Weights of a small GPT-style language model, trained from scratch on English Wikipedia.
Size: 14 layers, width 192, 3 heads of 64, MLP 768 squared ReLU, vocabulary 8192, 15.6M parameters.
Training: 183M tokens, 15481 steps.
Each number is 200 + 30 x the weight over the matrix's rms, rounded and kept within 0 to 999. Layers, rows and columns count from 0.

# up: layer 11 MLP up, 768x192, rms 0.0557, rows 25-77, columns 0-63
# down: layer 11 MLP down (transposed), 768x192, rms 0.0557, rows 25-76, columns 0-63
up25,211,257,287,204,195,212,198,237,167,193,179,200,178,218,210,215,234,134,232,159,216,214,177,198,231,139,210,181,211,212,258,215,189,206,199,221,222,164,226,224,192,230,204,251,257,166,200,272,234,206,243,260,244,203,176,155,223,236,205,166,199,151,170,223
down25,146,161,297,227,181,163,181,232,158,240,217,183,230,196,244,146,183,234,152,187,203,198,202,213,167,151,265,234,202,235,230,191,188,240,217,229,162,165,248,148,230,204,160,201,213,146,145,224,194,204,211,182,206,167,146,168,196,206,237,149,177,163,209,216
up26,169,255,191,212,249,153,274,170,199,199,161,232,231,251,223,193,242,179,129,210,148,233,194,174,222,192,223,196,192,194,186,176,230,238,202,192,208,237,217,214,208,208,213,202,149,172,174,181,173,191,166,195,240,158,153,156,192,217,193,169,210,175,202,150
down26,193,167,217,184,226,223,211,210,144,228,147,195,218,227,232,191,148,145,155,119,198,177,216,195,249,192,127,143,172,259,184,212,181,179,184,237,254,163,225,218,184,167,217,197,125,188,201,195,184,257,189,242,205,200,192,166,210,226,180,204,191,141,167,194
up27,187,216,218,205,193,167,184,198,157,187,208,173,172,143,173,173,162,194,208,163,220,233,235,180,189,229,230,173,149,199,177,203,176,168,201,261,185,161,196,159,195,268,212,233,219,184,199,212,219,195,234,223,214,200,135,227,154,188,202,216,227,127,233,219
down27,164,194,169,241,157,155,203,179,147,188,156,200,196,199,203,203,245,182,203,126,170,168,160,183,239,214,195,170,235,229,186,199,190,168,189,160,253,201,172,227,135,219,185,182,193,198,168,236,200,208,216,183,222,190,214,209,220,159,188,204,224,184,201,198
up28,169,208,170,178,164,245,158,166,191,212,235,185,123,163,242,166,193,171,237,189,197,213,195,189,211,238,155,235,153,218,184,219,162,205,170,154,202,205,231,240,191,176,201,177,182,236,178,199,200,146,160,229,198,180,236,199,273,236,208,214,230,151,187,217
down28,164,184,197,197,259,251,252,285,188,217,239,167,186,165,198,206,254,168,177,242,233,194,193,166,161,147,217,169,202,194,199,169,167,189,175,196,154,208,249,186,214,181,168,184,201,214,217,203,190,225,233,234,195,181,202,200,204,223,243,244,165,204,172,177
up29,179,225,219,210,204,197,207,147,223,143,167,166,163,189,227,164,243,197,208,180,191,181,202,168,172,202,193,179,189,227,167,211,203,220,234,176,232,210,265,222,180,247,242,236,201,188,230,225,205,144,226,229,171,167,238,133,160,188,232,224,204,192,271,202
down29,232,138,217,160,232,225,190,199,195,202,208,223,204,184,155,199,204,225,158,202,242,210,203,188,201,178,197,207,225,226,243,134,244,199,200,227,159,208,192,178,202,183,236,198,201,165,203,175,192,195,213,210,196,169,268,225,232,184,196,222,176,219,260,173
up30,203,187,146,182,184,199,185,163,202,160,180,225,156,179,156,219,136,166,178,201,144,203,225,219,208,190,225,231,210,152,193,209,222,157,184,208,189,214,195,190,159,207,189,162,235,236,216,232,209,204,190,190,222,212,215,211,189,154,152,222,226,224,230,180
down30,212,151,227,222,202,218,192,168,199,189,171,239,201,206,228,203,199,207,225,204,227,235,242,192,274,216,177,227,233,208,241,207,250,246,213,220,226,211,197,251,204,220,181,187,235,207,205,223,232,202,229,237,250,158,204,207,178,227,166,212,130,191,222,206
up31,176,191,190,240,251,167,194,189,181,212,152,242,160,196,241,168,205,182,209,237,221,241,214,199,242,181,194,186,176,213,214,197,134,172,190,191,196,247,211,137,263,194,165,203,178,141,225,198,192,220,166,233,210,192,273,205,208,195,196,172,163,185,252,232
down31,225,189,245,193,186,237,240,125,164,195,153,200,169,218,212,172,149,187,184,224,168,193,210,168,214,219,199,176,197,204,198,171,181,219,173,192,169,243,216,219,172,156,193,166,225,178,162,232,181,125,166,305,197,189,219,141,144,194,224,203,251,259,256,242
up32,213,192,217,194,167,197,202,144,231,164,229,243,208,223,186,246,173,263,150,148,167,182,238,198,233,124,201,196,200,225,259,190,156,208,176,229,209,141,202,179,263,175,209,194,190,203,213,200,224,224,207,212,225,181,202,163,157,157,246,278,182,254,170,275
down32,170,208,188,240,177,157,179,177,232,202,222,204,225,207,141,179,188,189,165,168,197,199,226,161,177,231,181,178,190,177,222,237,230,205,180,256,205,158,169,169,147,202,202,201,180,252,211,200,192,224,240,181,179,188,242,161,216,197,189,173,185,203,157,231
up33,186,203,146,194,198,212,203,195,215,190,144,179,175,169,187,184,219,237,211,209,202,155,216,250,250,240,125,217,176,203,238,229,196,223,222,190,203,172,236,163,210,201,251,202,157,167,154,186,244,252,228,228,220,168,171,190,291,216,213,236,233,199,213,280
down33,215,160,228,224,208,196,159,164,209,199,196,237,209,137,171,227,144,203,207,208,181,186,219,188,138,156,138,142,205,189,198,247,217,182,173,147,229,222,210,219,203,208,251,203,233,192,184,153,191,163,266,179,173,152,225,189,189,235,247,217,149,173,140,221
up34,183,192,175,170,144,219,178,190,177,195,167,194,195,205,170,204,209,194,229,187,231,161,190,172,163,215,195,244,147,179,226,165,218,248,219,184,169,197,250,148,188,188,179,238,285,204,219,221,195,197,195,196,224,202,197,227,261,200,199,196,219,173,182,178
down34,160,244,157,186,205,154,158,182,134,166,229,211,195,187,155,260,196,182,165,229,163,171,188,212,169,178,198,202,193,136,167,116,193,233,182,181,165,211,188,133,215,203,176,192,176,158,215,229,192,182,226,242,241,226,188,155,174,175,210,166,186,168,150,175
up35,211,207,207,176,214,154,226,166,221,228,187,240,174,246,161,146,231,222,242,193,235,171,231,213,290,222,214,214,169,248,226,219,139,165,172,184,173,200,181,188,135,260,236,158,212,187,191,145,232,244,219,194,242,202,168,222,207,242,174,148,227,213,147,196
down35,231,232,258,165,209,243,207,246,204,245,230,180,195,207,191,139,166,213,200,201,201,197,218,234,207,244,206,140,193,114,178,162,178,187,221,164,235,263,210,223,128,180,222,145,176,219,221,189,205,176,203,220,186,219,251,212,196,217,205,211,200,196,169,244
up36,179,211,212,153,209,233,198,172,228,213,159,167,186,238,192,160,192,154,220,205,194,175,199,83,154,191,264,160,210,230,168,175,220,206,192,249,154,212,161,225,196,227,244,177,198,218,140,216,224,240,183,196,209,190,176,214,195,228,212,202,151,215,180,221
down36,186,179,216,164,179,206,242,220,195,225,221,176,154,184,180,222,226,159,236,213,248,216,243,196,216,201,259,270,189,184,264,247,226,208,225,288,191,208,178,242,231,219,215,186,243,181,216,202,206,185,169,181,218,239,160,202,205,206,154,214,213,234,220,232
up37,231,184,141,188,224,169,220,210,195,216,231,155,214,226,203,207,173,181,183,195,238,161,213,222,185,233,207,152,218,253,202,214,185,221,172,189,159,189,209,198,182,182,234,200,238,203,216,219,225,219,145,183,187,213,207,193,209,204,200,244,242,169,217,201
down37,204,224,166,236,172,233,194,218,230,185,209,210,189,197,159,194,218,220,183,151,219,247,207,195,220,223,147,242,246,214,224,160,203,193,194,190,208,258,184,267,227,202,251,253,229,159,179,203,212,206,184,219,198,200,227,137,204,181,202,200,209,228,192,204
up38,134,250,212,220,170,240,223,203,217,129,212,178,175,163,165,181,222,261,225,183,185,168,211,200,287,221,212,170,214,231,187,191,128,176,212,169,193,212,187,176,162,217,234,183,166,208,190,200,182,147,215,149,178,223,246,165,180,228,226,198,210,154,223,182
down38,149,227,199,208,242,204,194,245,194,246,232,153,175,238,210,200,219,167,215,251,191,205,235,118,227,228,142,162,209,176,233,154,174,250,165,193,198,245,175,155,225,200,195,199,242,189,232,227,196,220,239,272,259,182,231,219,171,202,203,191,220,262,178,234
up39,194,158,228,221,204,211,209,227,199,197,199,182,208,208,253,221,193,190,179,190,211,212,195,198,193,208,221,196,192,135,198,155,208,174,157,139,134,214,173,238,128,192,171,217,202,195,161,238,176,194,132,235,200,175,185,212,213,188,201,220,183,191,194,140
down39,191,159,270,152,208,197,190,217,118,264,259,163,200,207,146,200,184,205,196,205,230,180,182,241,219,149,216,206,178,200,154,234,224,221,141,240,191,241,180,144,174,179,243,211,262,213,199,203,215,161,197,207,187,191,211,218,240,264,152,180,175,208,202,232
up40,224,213,225,197,186,195,191,181,206,211,224,176,225,186,246,149,214,231,193,179,207,221,156,190,181,181,201,203,222,228,266,189,179,202,225,201,154,209,269,210,243,259,154,194,234,216,210,215,134,201,189,225,226,281,160,200,151,210,140,183,203,165,211,202
down40,282,196,203,172,223,207,176,166,277,126,161,218,172,219,208,173,200,191,213,231,198,171,188,231,203,232,165,209,162,214,172,195,129,198,180,167,200,223,211,210,247,244,195,181,220,212,186,184,210,201,178,227,261,192,176,192,232,281,152,188,264,193,221,171
up41,152,274,122,192,197,179,188,212,258,234,197,238,131,208,226,229,201,190,170,133,249,251,233,170,179,186,147,274,222,251,121,165,235,160,191,229,158,192,196,222,234,221,188,264,229,212,167,286,188,181,167,246,216,128,191,150,207,187,146,210,207,143,160,189
down41,167,203,195,169,143,207,172,203,138,155,264,162,163,212,178,176,233,193,216,193,198,231,227,171,226,274,148,240,227,153,189,171,197,191,197,198,237,178,190,240,226,142,212,203,198,206,132,240,247,193,208,224,199,205,155,224,228,236,189,199,170,279,191,189
up42,178,229,227,222,233,227,166,221,149,211,238,192,199,193,195,159,217,194,186,176,183,174,197,184,250,232,178,232,245,200,238,203,141,156,198,240,265,175,243,191,182,268,230,158,177,220,228,184,211,175,199,186,213,226,220,165,189,187,279,165,200,198,157,211
down42,187,211,200,223,194,185,214,224,244,146,260,163,188,151,189,176,231,192,221,176,225,225,188,217,171,221,254,227,178,145,202,243,170,221,203,203,218,171,207,164,243,195,199,182,156,159,208,234,207,219,246,190,197,167,210,162,177,237,217,171,194,196,196,158
up43,173,149,190,248,224,202,257,157,214,201,171,187,181,174,218,160,226,176,223,199,211,247,255,249,190,216,214,230,164,164,181,195,214,178,222,249,207,145,209,174,191,196,179,202,194,171,195,248,172,237,219,187,151,165,163,168,207,145,203,193,190,160,213,228
down43,243,185,193,156,160,193,199,209,216,202,194,177,191,175,241,173,238,203,225,210,187,208,210,194,127,200,157,184,161,115,189,180,170,218,221,254,188,222,241,216,213,193,201,188,163,218,195,196,170,164,186,210,193,239,224,166,180,172,214,177,208,217,195,231
up44,182,159,215,200,208,184,193,222,157,175,162,205,200,191,224,228,156,243,241,170,171,222,158,174,201,226,214,222,212,164,194,206,178,233,162,209,244,218,237,188,192,258,205,208,138,148,231,215,188,255,186,226,239,160,216,230,208,231,222,191,136,197,172,183
down44,214,168,197,218,195,210,216,198,202,208,199,246,208,230,126,234,208,138,178,196,199,176,191,208,211,194,286,203,213,220,184,201,210,223,203,198,184,216,195,224,166,142,192,240,174,215,212,164,198,214,198,284,203,217,214,190,170,178,211,239,216,193,194,161
up45,267,221,195,221,220,192,164,199,183,179,213,237,191,199,243,182,251,232,171,193,251,202,167,246,247,215,239,164,178,212,217,214,190,207,177,133,154,191,258,198,207,132,158,226,189,202,210,191,156,142,186,225,216,196,194,197,229,191,237,207,198,212,207,188
down45,150,201,190,203,215,224,218,174,189,198,214,179,173,202,169,205,227,218,164,217,213,173,178,215,213,165,281,165,188,235,199,195,188,179,229,189,172,195,222,189,191,206,190,175,162,195,191,234,135,181,214,264,205,188,182,207,210,173,205,212,188,195,197,200
up46,207,241,226,235,269,224,150,198,192,192,209,203,227,224,198,184,238,177,197,243,201,156,264,170,245,271,209,225,183,230,279,186,183,245,211,222,194,192,189,154,204,196,246,237,180,230,186,173,218,193,176,185,167,149,114,186,186,177,212,284,164,171,182,225
down46,211,158,177,195,218,234,181,204,202,161,233,174,214,217,188,190,195,226,171,201,178,214,189,189,238,219,220,235,161,208,259,161,199,181,196,204,171,175,212,203,241,201,218,199,165,216,222,183,247,155,230,113,194,217,139,262,198,198,200,248,227,129,212,236
up47,164,234,235,253,272,208,206,209,211,215,119,245,196,166,197,248,209,205,168,187,186,178,147,235,212,229,232,254,193,226,145,144,228,218,196,156,182,180,168,206,214,201,229,222,179,206,205,192,207,107,218,232,195,182,203,172,171,199,264,188,172,195,186,233
down47,184,189,155,245,177,201,171,166,192,201,216,226,232,188,221,220,153,174,188,188,222,204,198,227,176,200,131,192,175,214,200,251,201,151,201,213,166,195,133,169,235,263,127,250,246,220,185,187,226,222,222,213,210,145,198,181,203,160,232,215,153,176,206,221
up48,205,194,203,222,241,162,169,221,196,178,198,224,240,217,162,186,243,235,217,140,226,217,185,209,188,191,203,175,160,268,170,184,159,153,224,205,254,196,183,254,219,200,240,197,226,199,189,210,197,223,173,225,146,211,213,183,258,242,203,172,198,206,188,189
down48,202,183,192,210,163,223,138,189,244,177,174,208,230,259,245,135,209,196,210,165,205,238,230,177,169,209,213,139,177,236,237,196,223,197,190,234,240,205,172,231,178,201,250,175,194,228,182,220,198,191,172,150,230,220,179,189,245,211,194,169,273,202,207,122
up49,189,211,205,182,176,225,204,216,236,181,175,128,219,202,224,172,189,159,221,227,162,186,255,164,207,186,239,207,189,177,222,195,180,196,182,148,185,199,195,186,199,233,197,200,215,143,246,187,194,168,215,203,219,242,230,194,207,216,196,156,182,170,220,193
down49,160,169,240,188,135,153,223,180,221,179,188,197,219,193,221,234,248,199,183,270,203,174,195,242,172,246,197,229,216,154,203,256,195,190,184,226,225,192,223,140,234,229,183,247,209,158,193,246,270,175,213,139,184,227,217,251,182,233,237,155,214,194,196,172
up50,226,247,169,201,123,263,220,196,216,198,170,156,206,164,219,218,158,212,219,185,244,213,228,248,181,170,205,174,209,242,183,210,192,151,219,233,215,223,219,180,216,170,227,223,183,209,243,209,218,207,211,228,197,154,193,207,151,178,156,205,263,207,228,211
down50,209,226,217,148,121,157,202,236,214,198,229,176,204,259,194,243,168,202,254,179,176,197,189,176,195,161,151,217,188,170,154,244,230,168,186,201,270,136,226,218,160,264,155,268,215,203,229,283,156,214,200,202,161,172,202,242,257,210,207,233,204,204,246,194
up51,156,219,191,230,179,190,208,229,172,142,163,239,156,218,163,184,142,224,146,173,217,177,181,215,198,205,179,181,209,213,185,151,194,254,236,209,170,195,235,194,135,236,210,206,224,204,197,218,151,215,164,205,166,218,198,249,259,190,236,205,214,226,181,202
down51,161,214,157,234,124,169,181,208,170,203,179,230,162,134,174,196,218,141,216,176,209,204,206,261,141,208,238,214,182,205,216,193,200,229,208,187,202,243,204,147,175,237,195,202,216,197,206,217,202,197,253,188,252,175,154,200,170,218,190,194,229,231,188,218
up52,192,210,169,141,226,187,162,206,157,206,186,200,142,183,186,174,218,205,168,160,176,214,257,192,176,226,222,208,208,205,223,211,243,218,171,217,214,209,224,248,252,197,209,160,260,226,214,167,203,212,205,210,225,241,222,167,219,214,230,165,190,186,176,192
down52,137,149,147,184,179,165,188,208,198,183,217,253,181,192,207,191,212,228,191,185,226,210,142,207,231,188,242,166,191,213,180,243,215,190,173,215,221,215,207,164,206,172,167,187,154,252,179,181,187,174,209,229,200,214,232,167,246,244,227,183,201,189,140,196
up53,174,182,220,176,157,203,217,169,182,174,179,181,164,171,200,224,194,209,203,180,224,219,212,176,197,192,210,200,186,207,157,180,224,160,182,214,193,214,222,199,169,222,175,201,177,179,220,205,191,184,212,152,200,185,130,185,205,192,211,174,238,210,197,233
down53,171,196,151,222,196,208,208,165,177,202,200,211,195,210,191,202,185,187,164,193,198,201,193,172,148,156,327,221,150,265,169,187,133,164,196,192,161,186,179,194,204,198,199,220,176,180,198,157,225,176,177,186,203,171,163,162,182,197,209,215,188,233,206,201
up54,180,174,219,154,158,235,168,191,219,235,218,195,141,163,238,212,142,262,189,233,219,223,210,203,198,221,150,178,181,199,217,180,270,198,122,226,243,231,182,147,174,207,198,174,236,232,251,215,219,226,168,173,208,120,141,224,185,228,219,190,238,257,188,154
down54,202,226,168,147,224,203,174,218,254,211,251,219,215,200,187,186,165,233,205,158,210,202,200,215,223,189,107,197,220,194,170,171,249,213,159,219,197,160,134,174,135,169,188,200,210,160,244,178,225,190,177,163,157,190,194,187,189,191,165,227,146,217,207,175
up55,248,185,176,194,234,249,172,176,217,257,226,236,240,236,203,159,204,224,171,160,209,166,217,167,223,157,221,211,254,223,222,177,219,205,244,181,175,237,153,210,151,254,210,181,233,193,235,204,170,219,225,178,237,208,170,180,190,173,228,209,174,185,145,157
down55,172,184,215,169,209,213,155,214,177,145,154,205,147,185,226,207,247,218,184,207,175,179,207,192,180,182,202,180,203,170,150,191,216,187,241,185,203,197,229,211,147,154,205,170,209,170,221,265,128,207,171,216,177,191,164,257,246,152,212,228,221,189,170,199
up56,144,224,169,237,245,151,165,184,238,170,151,208,212,241,254,222,224,219,222,196,173,194,202,219,207,204,180,186,222,242,261,210,175,205,236,231,180,198,186,211,226,188,170,260,188,197,263,147,213,210,252,204,158,159,145,177,178,224,132,206,203,163,179,187
down56,193,207,213,224,218,157,121,195,207,197,156,173,157,187,213,179,201,217,263,230,168,210,167,220,237,181,147,180,202,186,279,214,150,228,189,235,151,200,183,192,190,193,235,251,167,250,176,185,127,162,171,153,232,190,184,196,211,175,136,188,254,188,173,242
up57,146,194,229,184,175,219,192,172,213,197,253,254,128,161,200,198,223,177,244,236,173,235,249,181,213,227,172,204,222,220,212,133,210,230,180,212,255,163,221,173,183,208,196,180,215,184,233,234,232,225,168,228,176,161,170,232,186,199,194,199,185,201,182,238
down57,183,168,152,181,138,175,151,180,215,223,245,209,195,160,175,202,208,201,226,159,205,216,243,238,178,214,244,162,197,204,218,168,227,172,251,246,243,178,225,215,285,158,207,204,237,224,211,246,222,161,174,211,153,184,245,190,197,186,156,259,162,225,192,172
up58,182,163,223,187,184,204,211,243,223,227,188,144,191,210,217,171,286,227,177,229,247,189,230,130,160,220,173,190,177,170,280,197,166,174,133,212,229,237,258,150,159,198,203,157,183,197,216,255,195,150,221,152,264,188,233,230,162,164,193,179,195,152,220,229
down58,248,210,160,222,205,163,190,202,228,282,153,193,199,200,218,198,260,186,214,234,237,195,185,189,260,187,146,208,229,220,176,191,238,205,196,216,216,198,187,207,156,213,182,210,165,204,180,166,205,179,248,111,220,217,240,235,232,227,204,240,127,203,221,176
up59,245,227,204,234,199,252,229,142,205,184,204,177,154,202,212,203,236,144,224,198,187,214,161,188,263,140,200,126,271,201,242,211,130,201,200,157,163,121,231,194,161,154,213,191,262,193,222,232,214,226,191,185,235,210,202,192,241,246,171,217,169,142,205,229
down59,186,240,170,232,188,137,195,202,141,168,162,164,210,217,161,129,224,246,198,258,219,182,221,174,185,227,195,167,211,211,209,223,265,148,196,223,167,201,199,248,214,247,213,269,214,162,172,211,206,166,210,184,181,168,195,258,195,143,205,143,162,193,210,244
up60,152,209,189,174,267,207,216,233,208,167,218,197,206,162,217,199,213,223,202,206,169,173,200,224,209,212,185,225,231,258,202,256,168,116,195,201,208,271,119,201,218,191,169,213,192,215,249,198,157,186,239,199,164,215,227,182,208,271,193,198,208,167,179,173
down60,239,173,150,243,199,195,209,222,220,186,201,150,184,254,156,256,185,134,202,199,187,180,158,191,170,208,120,214,217,242,201,190,229,135,179,169,166,225,235,286,212,137,222,271,236,218,251,273,195,212,220,179,283,283,257,168,215,205,188,186,195,239,216,200
up61,230,223,216,153,242,156,171,251,200,227,190,242,215,215,197,211,148,148,170,221,224,172,216,230,246,161,168,241,164,199,208,211,168,223,204,175,176,232,176,204,211,209,196,197,219,189,184,244,124,238,196,185,260,156,227,217,244,143,203,199,213,213,216,196
down61,197,226,183,212,193,206,194,196,140,200,168,226,202,202,224,191,250,176,235,203,189,223,235,230,172,213,271,162,209,223,251,232,210,183,245,233,229,169,186,225,227,246,207,169,208,193,202,188,162,252,219,195,191,194,205,208,228,206,194,186,178,195,218,206
up62,189,218,184,261,161,199,178,216,230,229,188,199,168,199,227,201,224,231,230,159,217,206,211,202,198,165,231,201,203,169,170,209,172,174,228,159,200,246,206,197,250,243,220,191,194,223,165,220,218,193,224,223,177,209,206,200,235,278,159,169,229,170,186,257
down62,216,189,207,212,163,239,197,196,213,221,163,229,211,214,173,164,216,235,184,176,202,167,205,220,170,176,292,192,188,202,165,224,207,195,213,177,178,192,146,213,219,231,221,192,214,196,210,158,190,221,236,225,206,161,239,185,155,240,200,199,223,229,247,197
up63,178,233,148,184,128,202,180,178,221,203,191,196,229,189,219,198,220,218,188,198,258,168,233,169,224,168,143,197,171,235,275,225,149,226,186,243,235,224,168,172,241,220,218,208,193,190,167,223,206,197,181,181,181,177,225,186,142,156,183,234,224,166,193,216
down63,231,263,215,188,179,141,223,198,189,219,197,217,194,167,165,162,209,246,194,245,182,210,212,251,187,176,149,181,219,138,224,249,202,165,192,210,197,150,212,186,205,206,198,219,244,188,203,262,193,176,203,177,217,185,181,228,174,236,148,230,176,172,185,252
up64,183,223,192,103,183,205,184,212,209,175,216,177,226,186,251,208,202,194,201,186,181,163,229,174,211,196,164,144,194,183,237,171,184,195,228,223,164,193,199,221,227,185,276,225,195,174,173,200,259,201,228,223,153,203,183,192,221,200,220,244,183,240,184,220
down64,219,211,205,215,176,237,223,210,202,205,224,222,198,273,171,170,209,217,165,235,208,226,173,171,170,215,197,235,211,224,195,174,174,181,202,174,199,230,211,195,236,240,194,171,266,259,235,230,194,147,167,219,184,225,180,203,207,202,227,176,236,211,195,174
up65,187,220,204,178,238,246,153,192,187,177,223,139,203,180,142,203,229,192,213,164,246,190,178,165,233,227,177,190,210,250,180,225,135,203,201,204,231,183,240,241,195,108,222,242,229,168,147,203,260,201,200,203,155,241,211,178,183,196,166,149,253,241,163,198
down65,180,167,210,233,197,187,200,214,192,234,241,205,236,217,195,190,212,217,242,172,161,205,192,194,199,193,176,213,171,212,240,264,215,188,215,180,177,195,228,248,208,172,181,219,202,152,183,238,238,237,223,171,194,219,192,232,180,237,255,222,192,227,291,172
up66,206,184,166,193,185,168,196,204,227,189,185,180,224,247,217,182,244,191,180,184,177,223,181,226,223,184,226,194,179,230,155,180,229,129,224,215,164,252,185,201,215,196,208,203,203,183,191,224,231,206,197,213,191,211,196,191,237,222,179,185,222,162,202,221
down66,234,190,175,218,208,260,210,183,198,185,237,243,202,232,167,189,254,185,209,203,212,155,214,235,209,225,280,256,212,171,232,215,197,204,238,223,237,220,236,231,245,243,229,214,189,248,256,227,144,270,215,253,189,217,229,192,238,195,245,225,173,229,287,180
up67,227,140,133,267,240,157,181,214,225,251,221,155,247,192,203,157,233,161,168,141,216,111,253,204,204,172,185,175,234,254,232,196,168,181,196,205,209,228,226,228,185,137,114,180,233,198,215,213,198,231,206,257,220,230,156,159,184,200,204,175,211,198,202,203
down67,180,243,146,217,191,213,164,213,193,186,199,167,226,213,226,212,109,169,165,172,200,139,175,242,221,231,177,229,182,149,202,240,196,101,201,256,249,193,219,131,170,202,194,196,257,151,224,252,210,178,220,248,229,174,162,168,152,217,183,164,149,214,234,203
up68,185,206,182,232,123,192,183,189,214,208,198,178,116,192,216,163,222,194,179,175,170,233,228,184,184,227,209,217,224,227,203,205,260,237,200,163,197,157,178,86,225,179,232,175,241,244,196,231,190,215,184,155,197,212,183,197,211,210,179,246,184,169,175,272
down68,171,196,220,181,217,200,179,248,217,214,284,164,195,147,196,190,173,164,136,216,163,193,210,155,103,140,186,166,170,219,177,244,275,181,204,142,192,182,151,199,185,171,195,167,237,205,246,206,221,198,168,173,171,206,183,173,247,212,178,189,188,142,149,178
up69,227,221,257,212,155,215,187,143,160,104,198,208,203,279,255,195,206,214,179,133,231,253,177,204,180,196,224,222,141,229,238,208,242,221,195,211,206,143,199,187,189,145,209,209,187,224,232,213,241,232,162,236,175,185,167,146,218,198,198,232,223,194,166,181
down69,155,190,218,200,266,203,177,199,182,234,161,182,187,167,245,242,182,204,218,275,251,205,225,186,176,229,268,165,222,205,204,181,214,266,208,253,173,228,239,162,178,250,177,244,243,232,259,236,170,157,140,211,244,198,229,245,203,196,267,208,185,288,204,172
up70,235,182,209,215,204,240,207,152,117,156,173,158,195,242,255,239,159,186,196,245,187,176,226,213,219,224,169,187,188,234,211,211,195,195,212,204,213,188,196,181,233,170,192,223,178,183,199,235,256,195,206,182,175,194,216,199,191,131,225,200,210,204,196,193
down70,235,161,201,153,162,243,188,174,281,228,171,229,233,176,201,187,173,201,205,234,241,227,189,213,209,148,222,171,196,177,211,225,212,170,256,242,205,219,138,219,219,162,244,236,171,229,202,249,210,163,217,219,214,218,192,184,167,184,158,200,192,201,275,198
up71,191,239,210,189,195,162,186,216,228,177,195,210,173,266,212,248,191,180,175,183,174,197,175,200,248,133,172,141,226,223,201,204,193,219,212,120,214,206,208,188,216,231,160,203,215,186,149,211,191,175,182,235,218,248,207,186,192,166,181,186,241,253,226,155
down71,209,201,226,148,207,186,214,254,224,161,186,231,188,248,204,215,219,238,211,243,174,173,259,234,243,211,237,196,210,184,247,205,216,300,214,198,198,196,250,162,241,168,186,229,184,212,164,168,245,235,194,162,182,218,220,202,212,193,224,229,191,197,225,167
up72,205,213,226,207,185,176,151,169,245,241,219,204,223,190,174,250,193,179,207,187,169,206,190,162,203,205,199,238,214,175,213,185,231,201,199,221,218,216,219,176,224,194,142,237,158,206,199,202,173,241,210,204,187,244,211,178,217,199,212,172,203,227,157,145
down72,170,206,177,173,221,163,204,213,231,171,236,198,231,216,194,199,179,198,181,198,203,214,190,178,193,192,253,228,208,177,168,162,163,178,183,209,203,190,201,206,175,170,238,164,151,134,229,155,181,216,218,208,204,210,164,165,248,207,168,233,180,206,176,194
up73,183,198,203,242,213,187,154,191,185,233,179,189,165,228,163,182,232,159,149,217,228,185,206,208,211,184,246,213,174,171,195,213,244,224,218,206,219,198,241,217,235,181,122,214,196,230,200,198,195,218,165,182,150,170,139,190,256,183,247,137,217,230,152,194
down73,167,198,217,189,231,172,226,195,219,153,177,230,151,195,198,205,199,202,180,241,180,182,245,217,221,151,271,196,204,175,189,191,181,174,163,195,154,238,173,234,230,226,201,222,199,246,211,230,252,239,208,206,220,177,207,221,169,203,224,244,223,200,249,180
up74,159,223,206,222,165,255,205,217,194,172,186,207,213,209,218,160,253,171,192,147,193,205,191,181,184,229,232,181,175,212,226,207,175,195,152,227,213,226,207,188,212,224,196,185,209,150,217,181,164,214,225,231,192,204,175,217,263,181,214,200,226,213,230,233
down74,176,182,212,167,199,171,163,174,225,182,213,193,195,177,197,204,192,213,176,214,183,194,193,191,199,236,340,194,172,200,180,170,198,220,203,182,199,199,189,212,198,174,201,203,220,225,203,215,176,187,187,216,199,197,189,168,217,198,180,200,204,197,201,202
up75,165,185,204,236,179,179,178,167,234,197,180,176,208,148,192,162,212,196,207,218,227,209,164,132,236,184,161,209,210,196,214,215,197,182,198,163,210,230,139,159,140,250,183,209,219,247,155,183,182,198,151,230,197,264,184,194,255,129,234,128,171,195,227,166
down75,151,195,187,219,222,136,184,177,207,173,196,223,243,146,207,162,221,212,223,176,210,252,187,187,233,177,148,220,220,159,225,215,211,170,155,128,224,219,175,162,150,201,145,216,121,224,223,170,174,191,163,207,164,226,253,196,185,226,243,168,221,224,269,172
up76,221,252,223,269,226,195,197,212,209,222,133,134,229,154,247,219,215,196,205,206,243,187,221,225,216,229,266,139,237,213,210,193,213,163,216,235,193,221,214,161,183,208,209,128,222,195,187,215,231,202,210,231,220,221,236,223,146,166,210,285,254,194,260,210
down76,168,225,152,207,226,149,203,218,202,222,138,217,227,185,217,193,210,242,258,122,195,225,180,230,218,206,160,177,187,219,237,213,223,172,156,222,149,194,217,213,154,234,222,299,185,152,246,179,206,186,148,253,185,177,197,131,192,237,241,209,195,202,239,196
up77,189,201,199,223,182,173,175,161,156,192,240,200,195,265,232,200,201,220,151,196,259,229,242,183,198,189,197,203,213,211,228,162,205,251,215,197,182,239,216,172,155,187,187,166,153,215,163,199,260,244,178,158,229,216,203,140,201,205,237,233,225,175,209,185